Part of a small language model's weights: a variant of Adam for these matrices.
Each number is 500 + 25 x the weight over its row's rms, rounded and kept within 0 to 999. Layers, rows and columns count from 0. Numbers have three digits each. The size before them is the row's rms in percent of the matrix's.

# layer 5 MLP down (transposed), 256x64, rms 0.226, rows 18-67, columns 0-63
097:478505497485533489484526493519489488510523475463476516477472522540554444478536506506483485497510484466477488528482458466473453505485505530468522476484476484512501502484539529520446521526501523
098:442544539508490485484468524500508508490458490507518512518482495524524497520493505511535464483500505468533492531520507591518516484499503452499493484491503497519493512486451509506525501465523456
087:524493502465505511505518433523482505439496490511486483507561467506486484516527467476497476493529469511493511471496481470495506482527517528492477552493521502542518547509490453505511513460520499
092:459506491457479503499509502475517491494520511471530491511468467475532510529502516487550505503500503519488546495510463533509557493485538455488534497486494521538548488494483450477525514468533491
108:454493538495513479526487502505486494511492522522477460469499480484465533505510508539506531488487524488548535462512482533470507499496497480484500453457455530491508475498482536477519496463550461
106:514516461508487466497538485510520503498495470475514490538521481505486496509556481506510533453503543490533480495494509543490470522509484474444489541484545468489507468467466502497527508466532525
101:518491487521479493545520508520513462471491487529541513507532513487443519502493529514550495465458500504471503535513525531518519524508459489544492486477490518455529466517483469497491460465511491
124:519502468466478520548487515496528497482484496532486517452487519485500515471505496497502534515572449524514479514490510476482496546523537492535521542512485484486486482507455489528473481503480542
106:506490492519461520494529463498486482546494513497488463481534499498482457507490478534509465468481510449554426525473469512517502523510506490507483513488489534490535500477460505478473476520477500
099:526471443515466485496470459505480505495508460524523518505450492532522514486495486527450487493535521533464499495472493487495470506472495455492511513486524469462460559502504509499514538498493499
109:535513449509518545508497530514478499507513460471492535469501481514483489561482482513509492432513522483504503513507469497465526490451484493510534496517518491500511519494441486497470467472471495
096:511491500522536491502519521493528496506512502451467518482480476508547527538471488484463512521493490476496525468512509525480495464534534513470558487524513531542489502554533524504514550507519512
091:513532532510458476470474503534512460506471501520519518500466477517477538500516521503516483521522533454538523536513532576528500522491465496485516449489495510515505501500492523509478513512540499
095:495500493530518455491512515508465489483470520482488496519513514498504481503534528515488477498463444508536487488496537466482438478460455522466487525476524467449472492527481517483465514514490488
097:498527473492532493461467510511520496516472501525533511507451539490506505457489507459509461468469513554482504509498479546509527504447515500496460517488494504526499516496426487507529503485493496
101:533510513493502479496510473485498495462532505508448456475483565510434520478525499513493511457492473522494510472534491469465496495514494510507488486490518534502463498532464471494470477523543486
103:490506511496465513542447521500552526487480508496494545439452472509555477491508511496486458515482509498550506505489513521514539490501523500458508475473484482513503487484496527491529497519461519
087:556550411505472521512513482508478507525485514486479501511515478499515490509497461541509503485483485452523476516465513466506496499537509487471477464542514524493546486508485505491518514490478504
093:565485505536533513477518491514537521499480478491531499504468510477537485495498494550485467482502517459478505505509518546512510526461481503490511523495518506531499518503535541541455483508492557
117:512462499486528483470516492505512496495462538478486538466481516537542467529499508485467482512475487444505465515520480433515504502501516482514516525501470482474488491497561466501525529516477486
103:532533548518516543485551434476508521495527474517477531499528517484525487505522517515530471509514515507508549475548497499518527513509544506511464496510509486466524537481534516486493494495520489
104:514504490494528488519499519516529499527525459523470511508491494502429500494523505490519537485484487485507406486495529537520508503544508555487475455494474487503494467478526512501508501497475489
088:514503506511504533543524452525491502491484456463526501486509464490507498484565495501553502503515481501505538508475492467498466467470517491492461483525485523461510457480512488550510496476524532
094:507505518490476482469488514497506533513504512545490519463520489505476496468479498487478514524499493488520497463484466501442465468482478498511473525540497495487494511523465492513493496571429552
103:542503517483483471548480490505476519495490478516501518499508505533558444481479493488496503550543446533529452531467511463508481501529474500512505494502467503499525505501536510509497467501535489
109:501473523495540472480497509528462499516494526510473526503494501518475524508565474542495478465482529514499533526504505489513520470435458481485521489540532515496496501534500463528518463516468487
096:515437494494485492489500486477518512517438470483492529507451524508473517493509485495508480483472464490469487512497518467553505460536519504538522510485493453494476517479461494484489516546496538
103:512476515450570464502462481476478492489474524504510521502517478493480521551520469534481512524513530533467512536511504506516470495488455502468494458497450488508493497485525519453506504495502481
082:513461502470504511532519497495476531520464526547445513469480524466464510468499541494483528451523491473447465479498503476505480488554504506499477476461520502488491470525506495502493496523506479
106:500483479548517487461501514519457501514503470503512556494475503471482519471521503497490531514529481478469483437489508488485527507484512511425486523449492484527472501449484517490514503504518480
101:469481546504484500491483507487478498487462502504524484502470543474441461513461507508483460447462486457498516496484510536465526495492537506486468522485513472537518467526467479501491514521523496
114:533540455478524516463506510534509506530512457507548490523476490532504509462531504464508516506537530532484445489468480486497489507453486534485463501481516493505467518481497499502498515507486552
097:482513526451518509488482544487514527491520452516494473507475528512577491480522518512454496509485492487492513557537513482537499491480480507495487464484508507523488497508523511445526518528527526
098:514507489480503475471501527498517451474517453510528515556471510465476521517523496472491498491517528464439545518498493472541488515534490502467483478511559498505485468489513469488520517512517504
086:514476483520519494500547493506511494514468504550485480487491499522522505508535467502510462447470501526492476517455483530516505484487472518510538442480533455497511449488522482491445507497496523
091:452514519514496466469476565499488504500495486519479500538500479514500482493515499537471441461511472506464516491515530555483538492487497486506473470481561496534497504521471482469494482487496502
098:519565500518516504521499513479518486526499484516505497454495505503533489481489530489534481506520515489511508493497503545465521513461519489455511506459501537527464476489477495533583484455498514
092:530520484512498487500529497470475522555515512490467555477475545487527509488531508474512491497517537496527509471536489522543517464513520464498480499492472482497480508472456541504470457496475465
097:527466490498462474483515529506471472527514478507515514501495474487454434496505534478498533504505472499457470517472498505491542526486497511502480538478458458521484508555531487499457478503501486
104:444488548506493484495474502518540503467482482500516513495521485548531474483495469542501501492501479517528528513509471537498543468505529499521461475504540529501489531484495465517543513511535541
108:515508528546499479494490480493496490476521508503443492494499500449445503507507532519512485496481465507495504517472507527473550476490491493511499487494494514565471503506532517518554536450478460
087:503504460535509532499518479488503470451488506496522486422501515501479529492566508508503524512490525510525491479498482491499535486547508497503520486478492500505501506560492432528462505494506511
096:492484507512463523493500539499477476494461457526514478544479491536503498443502520541512485497509551507552480526504518529503468546495500512567500528496501492525519509498464494500520521472518491
109:497532515572515538472484510496519491464516523483529522514518505491561505519524546482504471493503538508487511506518538538520538520492482488485497489511528474529489480494486498444553496484499482
101:512512548478464471520425507507492560460521513480502543507523515504461497520508506514498461482522500480478495485525495492534501509480486503486558461526504488506510518494453524469481491486524495
083:501496474495545536502485472489528521505429484509521456508525472517587483518502517493528517494492487535488499494472518544502514500510488497507489500504482497497477444506519548522516531515505516
110:524485520452508481501534507527492539510485523529509541526487485549483494451526499466502529491506474481491462500517481529503485495510477503476467530485520519514485430480508524530488503550466474
100:512463499500529481494515487522489510501479515499547500471513542540480481504553501496493547465515509494499519460453481502529474474461473493505521517507501525526533569506533472527528525499519501
107:499539516556485496476461526521515509487454496461483505493530467481495482525507508525488503460525513512515501480445477524460579526514496481496474486515481496482528509502503489485485480480548488
100:509504504485516468474459480502494540524421495473515517503527449493463532482501505528507482491463486514491497488511488517510516471481495508460533509484528474515531522520477506442530526487544487
# layer 5 MLP up, 256x64, rms 0.237, rows 19-68, columns 0-63
091:502494549514455528498484468498537506536542536511486519478504482463501526546505468505505522486545499440521520465491485556505516506505507471500532489496483498484529507518506495461507464475524479
084:532530541536503491491484473481518503510480490458516518493451547513454494513477557473500487507481487512519492480482462495500504522512515529527520477494511526480552463504540558485505495480478476
098:461512571505506514510496468494489502498504471534495478500542509517501507526502531530518484447480508452513497507494512509511492484500503505524517474458527480505490522501519572449513482505479444
114:438541540516486494488485497509505489467494544471504530503508515506480491458505512529470482447537480486554494496494492526499518493482508489477495508513525439501522512454483511477489510496481442
108:509500484473458442552504457510528483479521501498486530519481492504496476467513510498500507415468502498541503482479462509485493494521530475484505503535537505497478525470489527504523470506502537
097:494513496470472503543502481529528495506522529527490509482498472486475522486534529524535480444468506466462508503485455517521545510489498492523505501515496478450483506509507502426476452511508508
136:510500472478504470502460510529492436529512488554472561509525539488453488495481516514473484504529509488522501506499467490467479509512532479514488535500481498491550538482492531477501479471484474
109:491505516501458506525480449507450488507498457488484509503536493507421478511468492455521463484473492478541482498504495517495487505498479514520540495489490498465472506471481507527451482498467534
099:540484517533498510509481475530523489483516482518497533501472497519469549515515501455471529543495496472493507503520462478509504550531492515529542509514520468481541555474475490516495449520491513
112:514487516487513452523503506548561495507504502475514525482509525509468505475462531515504528503500469489512511510496505467486446524456523475531466497501520510466486514527485494457468436483490480
090:488477523500494521493459473520525526489525469482475499494559488503495503494488489487438532509514499476528518490519464504502459496481478477528521482505485465535469485545503552455497544473487473
096:553516506528495550535488514480507497504548551506464517553512501484509494498490471501520532505548522486527503479499483513511500485508562469472494543488476516514525488541502466509506496479512532
095:491502486483486496497496493507499489480539560503501502504554519493501498492547536490467484484445499499511479455489518452453530507525506513518477545496523449494496538494554520488499517532492509
088:550525500478490497503473500527497508480516523508490491479528506517541475458508514470450464480508520433508524494452481506517507514474557508521468504481501522481468493461484503484519459476467492
097:503523494473470485473470485484512498435503470495480489493526486510469518551503509503520483551485528463488459511492502512494496468483468517476544516492516486526478542495522477492471465526523558
097:471509512525459510473513503545504505466537523519456517524511491536521492453483498510493532451513516497493498512487502497473465492461541493529503540443511474468529495497495482464497463462512482
095:473523480440509484509491482538524478482506487539516497534518514515459469496468513532504512476469547487459496509532512480531483521485494465536524467494484498551479544524491528510499507539481495
097:497496487502508534536485527483519474458512485506512487498580507507520496470477423478516471496502493461484545494496516500499507523500490502483519469443501483488503541481469536464497516486516518
109:540485503504467495523469453500503493477486518473486478531479504459502522501516504538502477486510482495507492504479513486442487512479505491487558535455423512514503544486491478494470503481466531
107:514507494504482458562490466516447492530482484497480501503496478487491524515456484495466485486477465527528526447523498521464497486486541477542520474498504451509497540490475464488484526497522498
130:523496507496502496546510522499472444463547518536473510509538507537480521472496480460536522533508489491503482476458482494497477535462550500519504472474457489527494500461525492470494506499489483
086:496462498518485476512492441518531521509559534498473511487481489524455492486540537548494534485482469513528511503487495511444478501497518472483491494466495464510491512534506504539465473527511491
095:513488491484472501494511470519451518506536499512497517487463516548480511487481442543484464502495462487491534469445483526480476473495509494545547527512513504508528506520487484521536503541484526
102:519510518486480506539519480501537464544497474523508520467493489445473487526495462496491463487503514449483479478495502454493528543478465471543526536494519498524484519504499465490515491541498469
124:476540534468500504530463524493559443520502499528509542547497501474478556456508500509523517510545539499502488457518469478484469497505508512507505492488459495482513502525500520504505480495519487
100:488497517493476521522505483555549498485536513490545514487489512518470561488482481505486510528535505502501488510486469502526525492458507492483502551442501465444486492527517528513492468484474516
099:533518529507465485497477490470507501497506505474489519479515499507491544429529451533466465528459489513499515500526520528481486501482488489507551521492508516467506520500559533527465512535502503
076:525459483507493464503519508538479517509471480565492484517520487509465526481505503460523522530503496468526509499477493516473483511546551492502473476472486501534474490474563498491502513490469547
101:481503474501495498496495508507448501484462497529476471525480522511491487487526496493496495485479496429559503482451483456492511531448485494482468505499457457527496541532504512489504487491511458
100:506454497487482432489515466500542495529498507501492487511513520506509506468525516486436481482492505458512512464464530486496529489532550490495496495510522477502510502476476464509522501554453526
110:497470485465482450494460492528531450528479500488513486523505521519520516450491503507512555448538491520514473498472482500507479545518471509509515473504486512467500512502527516477454496543503525
095:498464501502500493527516490505489458505496519522501497493509483524487549493484469491541510508521496494526491475464509431468455519528487474531480548520512468452496480467552513502451509510475501
113:500501523502474496484477496526526486438486528461483515477482492511506525485472521525478466481546497498528500489520531478514474471462505513503540490446482510531464511479506504510459476571505485
079:479542518510502521514455512538521527432529536481522507518504489452485500504494511504549485528468489483475509468521519494480509490499519470520521523477480518493527509511484454505516464486553465
094:467496529491421523548487459465485498493539549500543524506512528458508477504498526483492516513509525494544502455520485528491504529495492458483471486517509498488469499497498527483496486503496459
106:446479474475492490545502520483515496476486527483487508504489536496490506503470444483457535497471518491494536500508505516454518502536555484561471495481496477490512527495493474509467489552507500
092:541459507492489456490481504521489498533488476488531582486537486475489510504429520493507498557477506492472535494497509502494480513536525509487521544503457522486494487498503504509477491508517478
098:544471509492462478483499522492478497498532502511474502495504453438477484510530529440452507515520492455513487510520466491482492475469484466490497502526533446479503502504507489477481497506474456
108:468509523476508474525491492553482496480475536487497467527479493469490503497455465483509492534488546514475481490447508492502482510469510485488490517467508438497533519478482463462484447523497505
105:525519475452487477510504541540515486480496480503508476497499505507436473492477490429504507500533537517512521493514493467497515546473505495505483537491466495430504505505491509492462506511528535
086:449460523535478492514511478491482509471471520469465497540487562462523504470512528517485506478519514486517482465478497530501458508511450457509498494463509503451530502494479497490513485532482495
098:469495522514512506476498491508515527501476494547523521492520485507478483472465511511506494507507464539523494445513494453489440521507500486468496507489454449492468482454479455497480460541491501
100:518460508490498503528493510524528522528512495548447482521491495503531535478445514526467475484477514487491577502515498487485517492518484482500527498497462485474486521510532534459515474528488461
098:506529507529465515534481470507518525484507494507462490474493542554531507485503469478494518520490495499513491428533501477530518451463498480506504466501513498502484507489473476479440468465476511
076:524495537504448493468480497497517495501550486490497537472464525521518490481514521528462539492516514498498536493505420526488498520484495515552457527508510527501529491506529481462482502484481483
100:494503537469491449470520510523483507510489496476515480527496500483485511482449516524479515490477504429481546505480480501526466461506471525515512529528482509497510524476510527478501443556486491
096:495479503537447500513504469520502537489515494492483451467499473533477479461467503521460491449497512508514494447460486476555505516495470509517508471477491504478536550509482483507497514525522493
111:482485515468505433538462496551518512490545490526519519515497536505489488501472457463457505538489524518500494495539510488480454507476487491487511511495500527447512546479488512491495494520476527
099:502493493539453476490477490531503487519541500509514472524536503456510504465493519462528556517502518494475486433461490484456489513497494518526507495477516502508547482484482523471502531480539506
101:493514479440486500478493481519554485522494481552488513480551502467465518529506489510487498507536541490487477491526497475526481532513504466482522531543497496499522495483550499503523517509440516